config.yaml
n_layer: 9
d_model: 384
n_head: 6
n_kv_head: 3
head_dim: 64
d_mlp: 1024
vocab_size: 7294
activation: "swiglu"
norm: "rmsnorm"
norm_place: "pre"
norm_eps: 1e-05
positions: "learned"
qk_norm: true
attn_scale: 0.125
bias: "none"
tie_embeddings: false
parallel_block: false
init: "normal"
init_std_qkv: 0.0205
init_std_o: 0.00483
init_std_up: 0.0205
init_std_down: 0.00296
optimizer: "muon_variant"
lr: 0.00238
lr_mult_o: 3.0
beta1: 0.93
lr_head: 0.00559
warmup_steps: 0
schedule: "wsd"
decay_fraction: 1.0
decay_shape: "linear"
final_lr_fraction: 0.0
batch_tokens: 65536
seq_len: 512
doc_mask: false
train_tokens: 354500000
steps: 5410
dataset: "wikipedia_en"
Each number is 128 + 32 x the weight over its row's rms, rounded and kept within 0 to 255. Layers, rows and columns count from 0. Numbers have three digits each. The size before them is the row's rms in percent of the matrix's.

# up: layer 3 MLP up, 1024x384, rms 0.0635, rows 776-861, columns 240-287
# down: layer 3 MLP down (transposed), 1024x384, rms 0.0623, rows 776-861, columns 240-287
# gate: layer 3 MLP gate, 1024x384, rms 0.0635, rows 777-861, columns 240-287
up776 105:115117138150055153094053108188097164104189104159098092100145116127168124152135129144160159105157096077128116056142148096121095138103137092130202
down776 101:124194147123123110109116136133177185142119141169160158165162108081136130087030114082139146079027159084099181139127103064106118067136166155127132
gate777 098:102081160162134102135129140091076189149085081151134148146161162175197135190088115123140103118115054051104098227146121160076143137139095146208119
up777 094:142122119116105111096147019067094118146144098154131106134161122122090066138138123134080121207160126123112144160195139154099140183133144114124134
down777 103:128106141067160178148126152170102123130149094159124143156104167064124176106133132125187106092116181131086164106147173186137138125169140190154132
gate778 096:123180096108124126126105167146156142120157184085079085113153107113123182130133080151131125130129141155104182122097136177142135150112076117162086
up778 104:090128151164090118141122140100132125107107152095147148111126127104161174119229150108087070117124109161086118071118174135136146066135126181137129
down778 103:166069122051110164177125148116128150150138118163113098121145135191107143127094142139127195115116148109141166121103142145054096099125117163122078
gate779 104:154147159069151122138158073114091152102180140131164090083193100156122127141090106177118144167094112153134106126077105113186100187182135174115188
up779 100:151158101145115104093053073076126145061113106124081162161158118118096138100161132178119101134114154148171119092116213132187107105137122092100147
down779 109:072077210148133168117138158148153088158147140101140106059141123129092169131156162130096096092155113125142153150073126123137137145166170113120121
gate780 096:102141150096088145177107161131104114113180113109139159130058119127128133125078116095096124150147111137129104150116167152179099166084135154136115
up780 091:177083103099155140074131109165160131111161129093149111136088106134167148178118063123158150088126142165078089170125167078102143112122131082130155
down780 100:148133095132101121117163080088029151094096089099189090132124138071151133153077047114099164103149136140060132152091147099138159116109140078128135
gate781 097:090101200114181182132065126170177169170121074101098103096138115100109108207137177165098121164160181174130134188083160110145132152139112144130119
up781 099:128137152139124112117092175100134069095144146137144127171119145129142125110126093115115125180131151139120160095112110150166129056129115165166174
down781 107:120111113110139190123122120192132122065121106123179141194118098121149126113105192112139133134174217122184085125152141130115118218134091137206080
gate782 101:137164114100112081161127084147133199108128105177141128138110166117150100159138196099146116100129076171176099038121152119155166110154083143173060
up782 101:167125140118156189106144081114111119123148127047149145137123157089079121115119094160127092178152075062116151154154080120122099136132147120141159
down782 099:149143078101093129114120147173135143099105083140156134107120130196048177121183110127111101072139183184142162176073121158168101085114087151159141
gate783 101:161143115130123111107150134084099103152145184157139139147111132164106196113150119088141116158101115095117099153151137150176156090156156173073147
up783 100:127127142123196132156136103151101121097130065098189191178106147136126150160139135107116168114138098155037116192127103146085115117100163152229114
down783 105:093130157159111107073149145142124189110180101119138138100122101118092179151113153108132140166089095177091136144133199123175113089166162076121169
gate784 100:086053141152133086177109093122137167190097214180098085076103140129128148102189221115098088113134152154161161114102172168131088107076131115144138
up784 100:148118132170144103082099157063069095129121114064082077109136134155010109114107094177122102158179155088107112151105082081166143084089147114079150
down784 099:049115165150132148154103105080152100157137145103229110123163152093104130133190154131129119109147154105083151110164098111179120171068122106172109
gate785 093:034102147151095145120108153143155150132110167153127149137109132091133130138130140128123125232071082120143124112088157110091147094109135125138107
up785 092:122151151111081118200092130122140133123121120171177158151092132119106113139079144129137100136169079106118195088127132128119111053090153138119130
down785 091:159158115125157137211130124117148181120099133113151089099088173109163100062165149117171107151199094121147076133135122152166111108094157131116157
gate786 096:159091112146148124114099069116142129179159101128116109128151103118202135119131128096099149134138135149093096138163128086098099168075127114086137
up786 100:155150171112179114140107115128178122037160106164121127126166116127126115085127162148071093114093092095109122165129123111147131084120107154129135
down786 097:147098133157117120110195128158072084149093102101126135133157122137099070101134149138144100122122161180132065096137134054163123152125169128134125
gate787 099:171144090120180193094149188180127109120091124080149119134119131111163140129136119141130086175117130146105091128155163176150087189051106107163122
up787 107:110145117133141086142141183154089123129105107083138139155103124136147125093108134121133141097092099097176120142171111122189150124167172146164141
down787 106:110150166194138064141105105129151121188159079107153148157117121161170125150109143200111083161123133140154138151127106094165127079164104135208148
gate788 095:069103135138069128069194114156126103113124175110098136189102178087098127125094133157116140094111126148119124122114158138150072120131108127106152
up788 095:085152168155039086118113150109125140094211098142111097111140107047104054137079214120083150130090104119165129125123186187186063134204148106125152
down788 090:064093110145092198127122098112113154170154130110132097142059142116133110146100140077126136110110074124149097183086107113113101151119107133138150
gate789 094:155155163084129115112092096104133126111147111095156132070126112096144111160138159155182120143066163144155114116127102103104130079180125130115131
up789 095:108151119175130184110064176153115111143123116079131147160108151164108083070101142182077119084098099183103160093115127109199125166111142091101064
down789 104:116097118140123107070183099122232097168137092089090174132091099153172177107138161143099130123165135089153166109112165174099097135178116139115185
gate790 104:137166089148176177158122180136121198102151130092128084132168088147142181114096160076105119148168113087187099138163152120162073159163138109138114
up790 103:128141150110144070155146117166161136105172123129066099080118164207133191149106126085120083199179126160138133122188138123144080118094126161127175
down790 103:152181135114143087163127100147115108085031149174121147126131117097134096107197129114134093077126136144152167157158117117131097104120193135081159
gate791 102:107135147131183146134122126137123148149132144108149136107147102134064164089125120163147166157123121146147158124155157154098112088137167125117134
up791 108:135201181122084210142116176152182098107105123148107091099076146144171118088175141114102109144147115112091126141113134122145155130100061146102158
down791 108:089195102060144174101065138157140095151104138132170105089057163139126187096126109116140088139128141100198129118089095078116121130170099186113092
gate792 101:095096150094163155155117094160125080041177142117124144186134152167133110130169140148115137118062177109132147154091095125059139102111183092089138
up792 098:186139142182140078130097163101102109102128083130190098131131120138149182135159139144135118103106143119125104112135143111103165150089208146136105
down792 102:102107131133112100209163136098125110160098160185124105132122177150149118129180218104163134121133168109060162147147144095121079119128116160142171
gate793 104:129129128158124137088145123141059125156126111124065096151166161143160149121120117103172111099100141082099082120109100151122158107065132088128147
up793 098:073188182129125173145109129146132089086088182116139111115157113170094087110111105134129135105103189067120162139118066100130079101155153160154126
down793 104:144139139128044085090156105112081050131173122088149135126113181138142144158159142101120052131091157074140141135145115158135142104104094104085162
gate794 096:120150125148162141102181112130170087127124108084111134094126116122142078109142125150112148146089077148143141161107115106146126130171180140114157
up794 093:174123170082063096141065205163105108109095146131133139093132107081127107145130179149078088131169187161079159077138163072085116096091098172139090
down794 096:108157096101154134085127155156118067120083134119172156068130148162172144093124145154077120186112155179127081146145131086167152128123111171102126
gate795 094:131093155096089181170091136204124170146163113175117165152136128101104168179170101156093168166093168144121172112091142148123204099124145074175173
up795 098:110189121106114151203138165136166111114127175148116121117085144097183110111194106100094130119122121141112166100099139136135117112081180096123107
down795 100:135211168164081084129091138123199098126086138157122140118166175131116065100128127108144206106162159134182167094128169157113103087146139159130162
gate796 105:085131157148101118116128117085139128154190183128126156160052168083118156163140157114203114095158128114085132149144073107083061087114096164114076
up796 106:114116128122120144151104184163108123138103085189108190124157104070179105164115113128088132119136085134166151166117124094097173160145106095100131
down796 105:147130105126083147150116080149090054157088106115113093147158018163138138105066102100115122095142190146143140136214084084110171115125040142074097
gate797 104:143146171103121110104065113073120143176159140139155106087156156150131096127164145130092133124175125116094135097123096094114082132131169110169133
up797 104:162104138113170139132085087111132141154108151104152057123175060183091089060121151157140170087152082024109074089114160087114155135094148151081163
down797 093:113128167151151138088162106102196121158071101205139148113101065128118132081079151128114171119096121128107101100163142073098122121157158123107065
gate798 091:189112094108179108165095110108156141165141036161158121138116000145127101155094120101139130130103132108126110132106142104088072164119123144165139
up798 100:067144185105154150105163128128088053085148107090133057128199199109155088099139106140119129130103115147199117108119094165099162136099131143109142
down798 092:114105170132105216087154216149124122205096135147091014115133156089112112170106105137130109146188144136156146175187100128152086053155116053124089
gate799 102:164098112171123133161053104138136093140063138153084108152129086175167101061115151102147120102144104170108107086137150107161107129131117128128200
up799 106:151091155116156122099083120108195194104137144064089150117163151134149134139135108132081135165155050125221147117144107196096109107136116138082127
down799 105:112142157095160089134121071137082118123060131149141083141107123160152080108142169110115089141078112116087129121143122154093112118146191104140153
gate800 091:116161080059133117102129154106176111123172081119114150103177131093136101122092120195143128136088078125117145148077118181151098089104097159138146
up800 093:107084114148149134162138079148163089149076098125113138125138145098109144198161050065068132093091131121130118085184147084106076112112127097107143
down800 097:112098104140066171128173100113097170188154201186142098130119155167144085144121127119082107105141074164064035137117184164134151163166157124147143
gate801 101:082185136147111153118100146143181084120097122139089090129130089164155085143126188149127144123096087167138149120138078134108139139097141135206099
up801 101:137121157115137076124108112136084124124115154094117145193159138152132138144156067181160132119166078093120133129106125077135094118134124089070103
down801 103:098196079146140143116121199121116171107096094146111098174093161154113108124117094151144181139161113113106087125082158174121157110150108137112126
gate802 110:131163110165170133140179117122087096095168114149094137164187150136178125113119211114192089116118145174162138190145125146066081122079091109142106
up802 108:112089135071106145160124162144141110177075133113164136125107101139061103135113103109116145149091103060113122081089124164174174142119129131130084
down802 091:085046128154085070120147104156120147170094165136145140119092130131118116206055142173125188140197149111099163162140151132174170119146111141183135
gate803 104:118156160128120140101111174152139127142152168172154128090092089105120169145059089148067147087060087172077147127110042077111152142186136156158073
up803 104:138176117137168153110131111129123153142135129096118135108115147057068141112122148090169166137151166130166107129107097127119097122082135096121116
down803 106:131082139184172080150155087148138093166094149128112176112146167144178157111153077063114085110158143179085122168171141119087085103131101186155129
gate804 098:097109105144186095168156088094124174091128105107152092176123140145114069135114150219115052065133158107185121221167141158119141121150144095125108
up804 095:090183105081128198154112151091113118127089181120125143189121137163110084125145120177131119122111127152190136101189157126192146144158105162098142
down804 100:069169086192116185158047118095170114118031175109172126073106171151161118191094142103085182187151169188120131189151158117104102145127136158127146
gate805 100:153111107073115165150097130083130149104191099101054120138189116122130114224080152129189118115125190076085118108121164137151082158141099063086107
up805 098:099095146113137075090178132159165133154187166017162149159209136134066186118121137119077097128131161138122117157137198098117080142104105120073131
down805 102:134091148000132151073096128146099162151154124102152135124129105133127139184126140112148073069107160114103061132097144133182062141098097101091161
gate806 103:191148169089147164161098145188112086157087099130101140137157191132159125131136121073116176118139136091176104148097101097114114141152177117173157
up806 102:097106163035117174164166158109161129154163146147097181134144165153133151133124059130128067125115073066127108197135049161133125078176095135143192
down806 104:120179142148124123165176104080107122066136161188104120181125093147108089179143153170122140125096137115144107104171141135158112143116109114154130
gate807 096:139155152085095098157185103118178071090170153090188119133104134139170165142105116142126066120108153160147111160112095174130118149143071163130112
up807 092:160084114126047075120111074105133113144183122115105171105175079103143118167105085105161125080090145135143131122103157141047173167102140120097127
down807 098:118166156125145129074093140047132104158118112151155123095085169108102114108147108070118062214162144127166172139103100155206172076107093119126138
gate808 103:148189078125067127141144196129112163162119090126140095170130143091143127067077211110155150157109114115125171132147137107151122137145118187135143
up808 110:064095154115121176131203090140108101108151146113111191101095116158074172184157136095166108136127047109147133136134156094145140054186122122158120
down808 113:100117170145197098107106076116101133150077093120134142130166141129150155110101132122145100127142094060129104098139108128109137172142102136133170
gate809 106:147084120085117076094118134088096141147083118106146072174136162133152097158146106130098093109166124107112164178159127095158114155192114087140142
up809 103:072120117075086142111184119121154100125127132113115117030148082198137062144105104113147146086109146141118102090118134123085120115051156097077114
down809 098:094144083115132091116080146077120129141189116108122094145182171130085167158141134076200136177085048110065094137063156170219164178141159139163133
gate810 104:092168150124131207143105134127143117106126118088142143118174158148070130125145113119167127179120141130133098161124097121185187131129177111099075
up810 105:158130198120127125162067129118082117109102181129152091158104194096125132136119133085118059112127127127159036163188146166142100111113130160107105
down810 102:152143120172119135138151138135120178102126142131158099090136121109120119156195143130099140127113148167141144095129125114219122169090118112125099
gate811 105:130091131109153143118108105133160146136176099129167139146126149140126194179170162125170123176138164101077134123144087150095106143105120168105115
up811 109:091074116129148144151123105167095113169190178084092171141104138125101161076147069120150074162182170160091113151140186153174113116163120119170125
down811 096:120127121207120116063155074100164131146154149085139120182143044186128161105090133147151089142113139115163134143166136105128120131131129081112096
gate812 098:197119104197150145195111105142104176168172118142139189129138106173139101091081115098145106125121126109093074153228161130089182176116168099145207
up812 101:164102148132102151151151095133138124130204187190117091144128123149076096133160183078108088064126128113185089145180110146096081142114109125089158
down812 089:109106147136122160134110124139151133122129081164131130162131119205134155140167171133067153104122084102206099117112124103123162071121189147178172
gate813 101:146164165070179074143128130127109077090099090122117108128171212139132101104141154123116110097136117077119146065181107111176116152145079154143138
up813 096:133123136112208072132172147170123055097145037123104097122099124132132077111130123117111131065120128123070128098103100123171127178146118059138128
down813 100:142098072080143153140126163117140096129089129166160093139129206076118115144092168143117095037104149063077162130111134121146197085121142159119110
gate814 096:121042091185135078187139134142131218169177133129163105157141123054146166126150118133075176181105112182057108136104091118059134084095127155153093
up814 099:146147137105098116053177089107144038126053102138065156074110145180146075108098100140185098108163149149159178122133145199126119153136052144119156
down814 098:080166153116073145127136144116099118140092116108076120121097173144191152183088137126169081067140088097147164074160154141125175196146142094126194
gate815 096:173156176082123077146175129101139202152147126169140163124144118166148126056155146130135113123102101081115074121102080129160140171126193171168173
up815 092:097113120142103087152091167153105076107068148155123097134117172140158091202097155219159175142084164144192126114159124117158168144178103115095153
down815 098:178101118116147193127097110144127102209097160114091167161143123144097125142127116143156158144130123083145131143111133125119127127117071110088135
gate816 099:123136107111144115098174110127214069136111107085143068101177075117092156176170078112130106117146118131088141065111130194127115128119155091161169
up816 098:122085111139150137132077135152121169175077142127127163171095143106109102074124099108104154198136102138109146119165110150110054156123097116162108
down816 105:134121146098149143140117138067176104138106134133146137066160072136088189122101067168120093144120179118102147098127148106108119131131111116128182
gate817 102:130119124090163119121124124087084146083115112130112073085135099104104126150175162091152116102100100102147094142119184142129109136135137124129086
up817 098:080084144058168135121139153100073161083097142134111099118118062097115127127213139106154143136082106149142088124130158151098167206159126131143082
down817 080:138124087140070095090112148169127145099092113123128175114140073124072145117071085138103140127130128112147130148116087135154123126115164107066124
gate818 092:098184151166111177119094112100124145119123157125201146094174158165077081121074183112096153097103176153119089088151104105063066107158118102108091
up818 091:141129128124087163177124106147125128150081074085162150107150110126158088130118102160097141047156120105098088171157096150068106192143080085141105
down818 092:088153171142111142130166152125129141121129096144121110152121143094132145078098128092150145115132132080111082080153153215111121125192158167096114
gate819 093:085111165162160089151178101117099174137154129087156150100064103043111123154178111129118134131163107123104139132100183142149123151139130162159138
up819 093:173123133152177086112179129102081101139132112104128150120149113129146062105181157103085047080134134061202162147154122173174144133151153150140160
down819 097:186139161127136139086085116159144095083106125135133135152146130145117123179095115113131081131128118142170119081113162167180128119200125150137149
gate820 096:081090094122085100130132120128141147136114135097125100107090096126134138131089105093069131106180143112118097108177155099138188122136141130123134
up820 096:146115117094080135107242105170071104071128143138119149150155192092176126093162149136061142091150104150090144109072148159073118125147081144105123
down820 101:137121110167113092128121106136115099094144068101158192094116110149155087109187111142041136155136138048127147131160130155117149094217117161166121
gate821 102:084109085131145108123099213131111061124123169143104146038111165125113096146139161099071123116136125150104101083109151143129181156133145072105133
up821 105:085109093133091111120141152097210083147153128117118099123090140108126105120139138123157086085195156147128104104099156123091128142145129077150102
down821 109:110177118079158130112144091139143179174109133118094107124156121158113085093200134157176116075125158150151109116107148135024142110069133159197122
gate822 094:116114136137174139092151072139136097142179163131121148103090178147128108113115129108104175168192177094134150131136174133126109098154155164113132
up822 101:129106117085186113117122138122144156162177113091106124140159128170170103121145081136113128091213081176161191144158138109134124156147135094100138
down822 095:130114110155157128124160105129177109198183197118139119138133159147136141181146163133132135078173052144121142155117129137114121131077106127089140
gate823 104:165123147135118114095171143135122152164149159080192104149125151135150075098159136106115069133081107152130149118092162117079188120089136101171123
up823 108:044147106134058079148126114114180111130114148138156132105060134071082155159107106138176096113115172144129112144135074116142125121108125097070150
down823 104:140107145125143112112092129129126178147149097147116167194084102160152149173121082134133097097135161164126146135120163213105175153132205078083083
gate824 096:123179147146126091057113147128109116173150107152186124117085145109138170127143131094193126181173093122151141031103129133142100154175133127110155
up824 103:143099096086127163069189160137150126057132156139127133141079135142138103147157159117154104107128124117191079180132120118144090133165141104127118
down824 109:154118110107143154170189154123106099120094146125139109060113154149136154155137093196184154138115179143078181186113154106125167045081096185165091
gate825 095:151133085120156087107121125173143067140169124134117194118077131123117214145122068131138100145178122115098085123106140152147175101133133185112133
up825 099:090138162118149171091143155103130164142092152110084116141176083147187091139084163120145113138152128171169186171191112135154097110158089128122125
down825 104:165084116113148123109150146199181139151145133096103151138095125133128155138183049126120111148166171163117140142152138165111192221146094138147137
gate826 098:131159083126154118176126080099128159181115222139106159100126113095126144115107103108125139092107130139150144089102128137160128140052122106139096
up826 102:132069161063099127090134137107158074113105129121128097144185176079151157123121126105183113120140148128144100096202155104109114081126131121088130
down826 100:124131188133120116127113175111190074127031115122101160173167119137106131157095162114158174113140109130121107163173093107132164120154130106124155
gate827 102:149094102084182098141133162163150121140168105123154177123137106097089119198150061122106145128112144114136137116190135105138196175145105111091169
up827 105:161159105153103184127119100118127112067098152137085110198154122163182117091106167126172113117150049163145155125133147149124067079073145097192086
down827 095:125111090130071216129118106170129094126166142163113146100165107142143099084121143169163084136132107137143158113112121156102129130084157153162090
gate828 103:129079152159090091108102159064119135120095113148112162126058118140114064119114060146131137140156115124132108102100082107107144126162158157096154
up828 102:114110142089087164082151127136192144126091120125149144136137123090075088145107131153142147139141093129180095129127118143109215087144126113124160
down828 104:061126085142136181138165102159133146151114139154172221101158123101125154120157148106149141127129160037089120178139081165100113172114085168125083
gate829 102:131128096100115112102129113117141092149111155123145132140148126129116120167170068107088075168136138106108053093157122187184163154180074107148070
up829 102:118102089124130132086100121131147102062134145120111128175144117178124195119159052140132129162141081184089108183142087187129127148110132046072113
down829 094:137150163138133147107114131119159096125096095132084111133093142100107104162178112153129098141164105131130066116102150145173105129099098146134073
gate830 089:170118137157052115088086100132112114093163109109174127133071093132155087148167093155106151056087116128143121081125106135152203125099125144167164
up830 093:068066126070104179060108103130090142132150192062156182131079099157148098131150167113178112131096112117145088111130163108147142106125110116083157
down830 089:154164148146101153106167186130051193156083145119119138101092152138120148161121135059107146174091144174160077152125112073125171101142116149104124
gate831 103:111124119119159119103147127156165129101118096127130152136161127173180104177078130054146121123084171094176149137162146066135151114098143146162077
up831 105:105150169201122112227165116194169138099102094144138144134081090136079186095162096122131099158113152152150093113110149153150174082165162152129128
down831 108:115154092137124122077115116159187142122154135153064115115108133183151123111099149126135075147126110128177136114066106107136127149138072104105149
gate832 102:143092093174112104106125144107154110137145167160109100152166115101164161117124139142174168088152162142178040134172081111130205194174149157059102
up832 102:102082151124160093115153082155127117122091115128132124111153099134113098126134113136094107093145065137135140114157105127135116121105097169147164
down832 097:072103124132170101137152092175158097124099167151204116071104194162085135168076119178158126131081119163094139127092128164112160195109159177171137
gate833 102:132138121064138140130154139087144130098153197128129167115090118089109147062136102096086107140139167134161125186129155176088116133170120157115083
up833 102:083191087147170060144149141088099178135108135087135181152105162112138127144119097144090092127096111110150117132161161076085163090185155151122061
down833 107:140118200076199113120107101123166146073114109142135118219135120147096113190116147068119166154152098132130096166103121183178149161143126089103081
gate834 100:128106110182128130030165097098140041162078143174107109078094152121112118131137116111139137154200092149097135156160127092128071103116135165107093
up834 095:123148125113174175139045147120168141114123122102124126158143214088092139123053156175148151100071116125129118127174167165122191157183107102136114
down834 092:018114117113119098109147092118078067153127088205073144166129171180184134177164131112102156116121077091131162120087089156077091081142137217108120
gate835 096:098149143135140119186137116139105141106094101084145181116163152086100090131079135205162144091095158055129126119151166120114078140175167133124083
up835 094:177096139072109161128077101162146145143102041145132099103086124102111099138097127129092137131100132066177122136197091102137092135094124156123086
down835 099:174183152116103071128185137091137088151151164093163180185124148114120130125145162122183167102171157118115125136086111133094125172086121150119143
gate836 098:081159116151098132117094147128066101130120072161131096183135195173129110094156151125134169097142168127097108135129147094137077171142102103149073
up836 100:132114102100145132111088188153086066132116153125112147120172153172111125071146136134130118142131095133127097090149093138149120134105125140110122
down836 099:125123102159134131076098156159152112130146156132085147163154255145128119125122100116123135126097173150169109117130094092113079145125125146101155
gate837 118:114091119086150110103123127167212140153140053176166136142063097196147159118106073123075150108139109178130125136162152165108147168090126084099115
up837 103:191043139077112103059073166209181146186113092152138112120134139133126125097090105128125131113115164150159148135182102138163120161091177049074129
down837 111:134130148113166118154097127142147104143049092157125127147101108136159160168074119131058132126090166139049171157075120123137122186074134094102132
gate838 104:133090132163201182104112156123137156100149154133092179111135106109119120084165097127118120088159097134099141113106160106114164061129152117081130
up838 086:115129113149117162118086161178107146107090114110170127071106170166106123139149144201152151131140144121124119105136122078178101131225158121121166
down838 097:109110091111104131166103166101114075165127143179096142185068201154149218123124086091121102184134103164120142082168151134119139134133089124155124
gate839 102:093101139123131094157133167121110119120080084119157088137110143141104099126141129200091143147151091083097124123135119161124155100154114092108115
up839 106:104184174123113114203113110131157137157128164090118183211158150082123210097119138171143102185134133140087149112074095108114154074127132172111161
down839 107:087111155153118100142123138171170078124140085065127143162127141128169130106137103097087115170117155091114159127154168146157134094120117133157126
gate840 095:091135155137163112085094067055124146148143155088181227119054160127139125086108098133127102083153157159130137110186117174070057248081139189126104
up840 105:116130126143185131129161135116179139083117118210077049119159104078108073197134164110131159175174101089125049076119178096110184106112100111097112
down840 096:148118157109142153136115175147119114142121108139082123114157136184172065119084111096132131158162070191139123117134104094157140127143132098127098
gate841 101:067125104136127155119128090134182161155096148117144142146119134090193123096078088141114130104190096131166145118129119094112122049138125129168103
up841 106:107129057115164129168191098107114195094171125121109164155105089096134198157048040164175112102118143153127143138120143058187136070175129151134104
down841 104:138106120104206169141066163149153102123150152113069122098099129107088082111129174124109121102195109186171113142152133115123145137124169107134141
gate842 097:106101169132194137137087129126136173145162175150137086145142137141100073133112173150138198128137156128135160098147085094091185116099166148167122
up842 102:135147096072122178118157121079133093176150158168144173130103108186144147120156136089095116114153107084116093117096125143142120109141123104109165
down842 107:074155174084138058114160084158139103067112087201123160152138206101092076150143130131192119108134120179145098140091100150126114052063126136137152
gate843 099:115091097096119084159049060123152101104199118112141123163101122153160157147058141136139098187124158153117093140160098118087092074137160141151082
up843 101:139128100116110160195109105119143096075154122140144100096224165085148146071152112114119131116186107161110187132149165142128158131111115118151140
down843 105:118113135163158102188094154163141138154125099146185086144139136154120124149134047099150160136139109110127075155101127078136158200124108097114128
gate844 099:086102120175100135113075132164168075154095123140169184117149122137087189145113162093137149067084067159164177140119122163127150120188088137066129
up844 093:152134149098131066115153152101115149143145127092120102159097122091160066124158075131132067124188144124072099133117117126101120135124167134166088
down844 094:153186147072143116123218086123113159105121105119106063113112129068136117155144091128136084134177155126112084178149128126111094112092148126212128
gate845 101:161119149109094072082145109095095098156145087122161170158140110130135075144155150129102131134095158104134110141114206123127126106118161155117105
up845 101:134155181195133139107098108146145208095145225101084144100135081164122150080137156142125152124163116129148093127114116106141124180099084050120145
down845 088:163062137159102183171119134115084142088137107133110084142080104113165153114120133094076151131143133166154207132095100118197157160115118170127148
gate846 098:115102164136096160138123069152093125082219147132077164125127078132144125110096076156173104206071079148116154135117098059154110124092149099041114
up846 102:134140140170109166059213179099174182095084207094222111161117111103076124119199088160090107109156126147106169170085149170184112105107120157121177
down846 097:101112132147077149185131094144061090142121112169113144152113139099150123136140144099134101202113106146140055108147164107169161090117075095128173
gate847 103:101188085152141187126131150126138138135093107095165160093170104133133112124075129171186086157166130105115145155109157129137135139089101106127140
up847 096:183110107157161171151063099102089067138158086104126142083132143185150117153121125108093194124098086103105141117087076154155122144109162153121159
down847 102:111101117152158131135114136167167104124169098158031131151171122158151172145162108082079169068104158106104145082230154185092086144185169151124114
gate848 106:121147129151130108135040155157126093178078170127117162131067107114148081119127147103060085121080161077180078110101125124124092097136150169107162
up848 111:127130147106149110135168068133105112138147113152099162157171118149152120126143140153199199124177123118073138119132131126081158182066114094157137
down848 094:115161085144131133116148095045166181098062098152143190138126034145133104120143160113145163147129140132082199207164109150106127125104145126149143
gate849 090:089102156082129101089128101098148131139114157123180193061088145147173163157157080149140140164133173092153191099174075157084108129111138153161137
up849 083:179191117189126103147097140111142139127152094143077096182176118103120079116112156100107117138091094098112095167067163124218173147132151112098147
down849 082:124142133139135135152175152111160171091138146077102131145152162166100064104133145128070073184128089135138132112101144145092114094208076160118182
gate850 101:107121074102164122167149091123144120131110040118095132152140096093172138122090118112083098102108090084104124216133088170110108141126080116137182
up850 100:113125113118156073140103166152123137080141100085149137109135123172131156129105119136111202113115131126149093177164134116072105137147114161125195
down850 106:134156115181097147155134087143147099117156157120117109054099112096133151110157153141163117120099117179069149086172146152147117144058168115133135
gate851 103:060161110134170099101143143148061160132109121124133119129160129107131103151096182128122084126144137149130150123117125070176139168136197128161127
up851 100:179150123120080118154128141161158106090135127114085127121109127181138121090104123145139186101121093128120061106112144114117151126126082185104097
down851 091:171187140112048147184129136131164131200097135140142179120118117107126181108111122151190142118108136074107111157159112139080096118088152147083116
gate852 091:081138150096137102199190083143081116151102106061198159109116138117130131124090138103154063159101100157089131130137107116109119099145148190133095
up852 096:073126058074060095195197133143078124174089072112161127138171132125081117059080124088187093111122142111146155140159171138070159124115096154115102
down852 089:147166088070145080191107068069093110146053066152148181090075144136133132122139120142117139087127098144196144121158118141107115126120115162090128
gate853 101:121152060082137137116077127118106128161160106110153158080162162109134100142096134153180176090140154124098129100112125135154113114122115105094119
up853 100:117094101072131129155093113127100080106141147116098184101128189125095129139091120129135125044122166110077154111123151089113153139116149039102078
down853 100:134131124142168143198156127129105131183156190119120141058196148095135098104084123150137114107134148112071118136127136090150151119140072155066127
gate854 110:105160071079123094171125103122058109209104119161137143141104093147081149105114127125192142111125214176074130070187082148105111156132100129104132
up854 109:126090149147160160084139171139181175077087097082108126147130139123154079143143103169031129127166124130165176166080155078174191136134160103114188
down854 091:143133138127127138106119139171137153116105108148138166175152134215089156069106110209134171076107093121145144136136069154123104164145109189101163
gate855 085:053138116109143114132053131126154140051120119142145146140127186082145078206124092158165118109140145115046093098124090117130147117104105152123091
up855 091:125141146044165119089146123145168178125131157079131042141131159128113033140133089154153187152110146124072121095121126127101137125122134105107089
down855 087:142209119155175052083119122115114174151155137164118222122092117103110127129110100121153113135118134147115127091073138170108118118158049154162139
gate856 097:129125129117084134132124140167115091100029158125156115162109186124139187174130126217128145141133148118164132084147124116216183137159107188157089
up856 099:124183164129118132103169079113120160170183171055170108169169140103158148126068164137135052104107146103135086099140115121073114055091115035155177
down856 093:147153105099110084134069097168182104159159200111113171144137109075115111127135124162083135104121157097122155159104104142166124155129116090156117
gate857 095:104089092138191115123079110125123134111140135125105127184090103090094104207091083122113154133099131129153085099134077094152106143159134124165113
up857 101:175173117168091156149134127148139083108144127107206178191160007163157082089131112141112106178170105131132175147101176149155081070123111133110160
down857 097:129148108119094112166118100144119152107117068089057106054144103110114132102109128102149135133115147102152121136158094173127120168096127114172149
gate858 097:139124144135118121090100097134165142192133112154172137076153135118096139101085085059130104135102146071153135114105113168075110139092127091135172
up858 099:103154121115046137157141120143098142181165106113160146131122124088123147116131067082132137184138137069123116133095130158104109141123129170134116
down858 091:149140150139176163154074086076142141105129111182169115056146062077131143143124101127086094160153123139166125161142115112088197111148152111141155
gate859 103:137117141117097116152107103102184140111146101136055101114167028141130096111121104120140103157140085136100124082099123134130079111142126081141144
up859 102:124171137126147123167164128124133102139132111144168157147061165130152184160190132115094181108112131134118111123078034154141158121168129156112120
down859 094:139129152111121091190105154099128063125139126152156068137138132110133180118099139161114100104055089155166111109107130191127120143133154188167200
gate860 103:092131179097181131125103101098110096159080122144121123128128109142111112159118119178183134103169191193139097135140086102197075172181125081226135
up860 098:153120086121132144113114146118199129102084158123113196104106106144137111111101064065119107119111091146092046145173118097043128092106122139137104
down860 107:107126094160086040162132156109122163153084103138152097128058097096178124157185056160155163151120097108161170141115110134107159142115144212087178
gate861 094:113143174115132131072179107136116102060103158223193136110081171135107123133087142137146113131156108125139116122118114122112148131164145131135059
up861 105:170159119177122149140125130152182133181191145103111071138136092124154189056175144056138191109152119129093164114106106126132116139128160141153169
down861 095:152101137152125152085114134131099183064097133131118109087126144108123109179145158070116136149120132108109132075150156143131130130124079092120113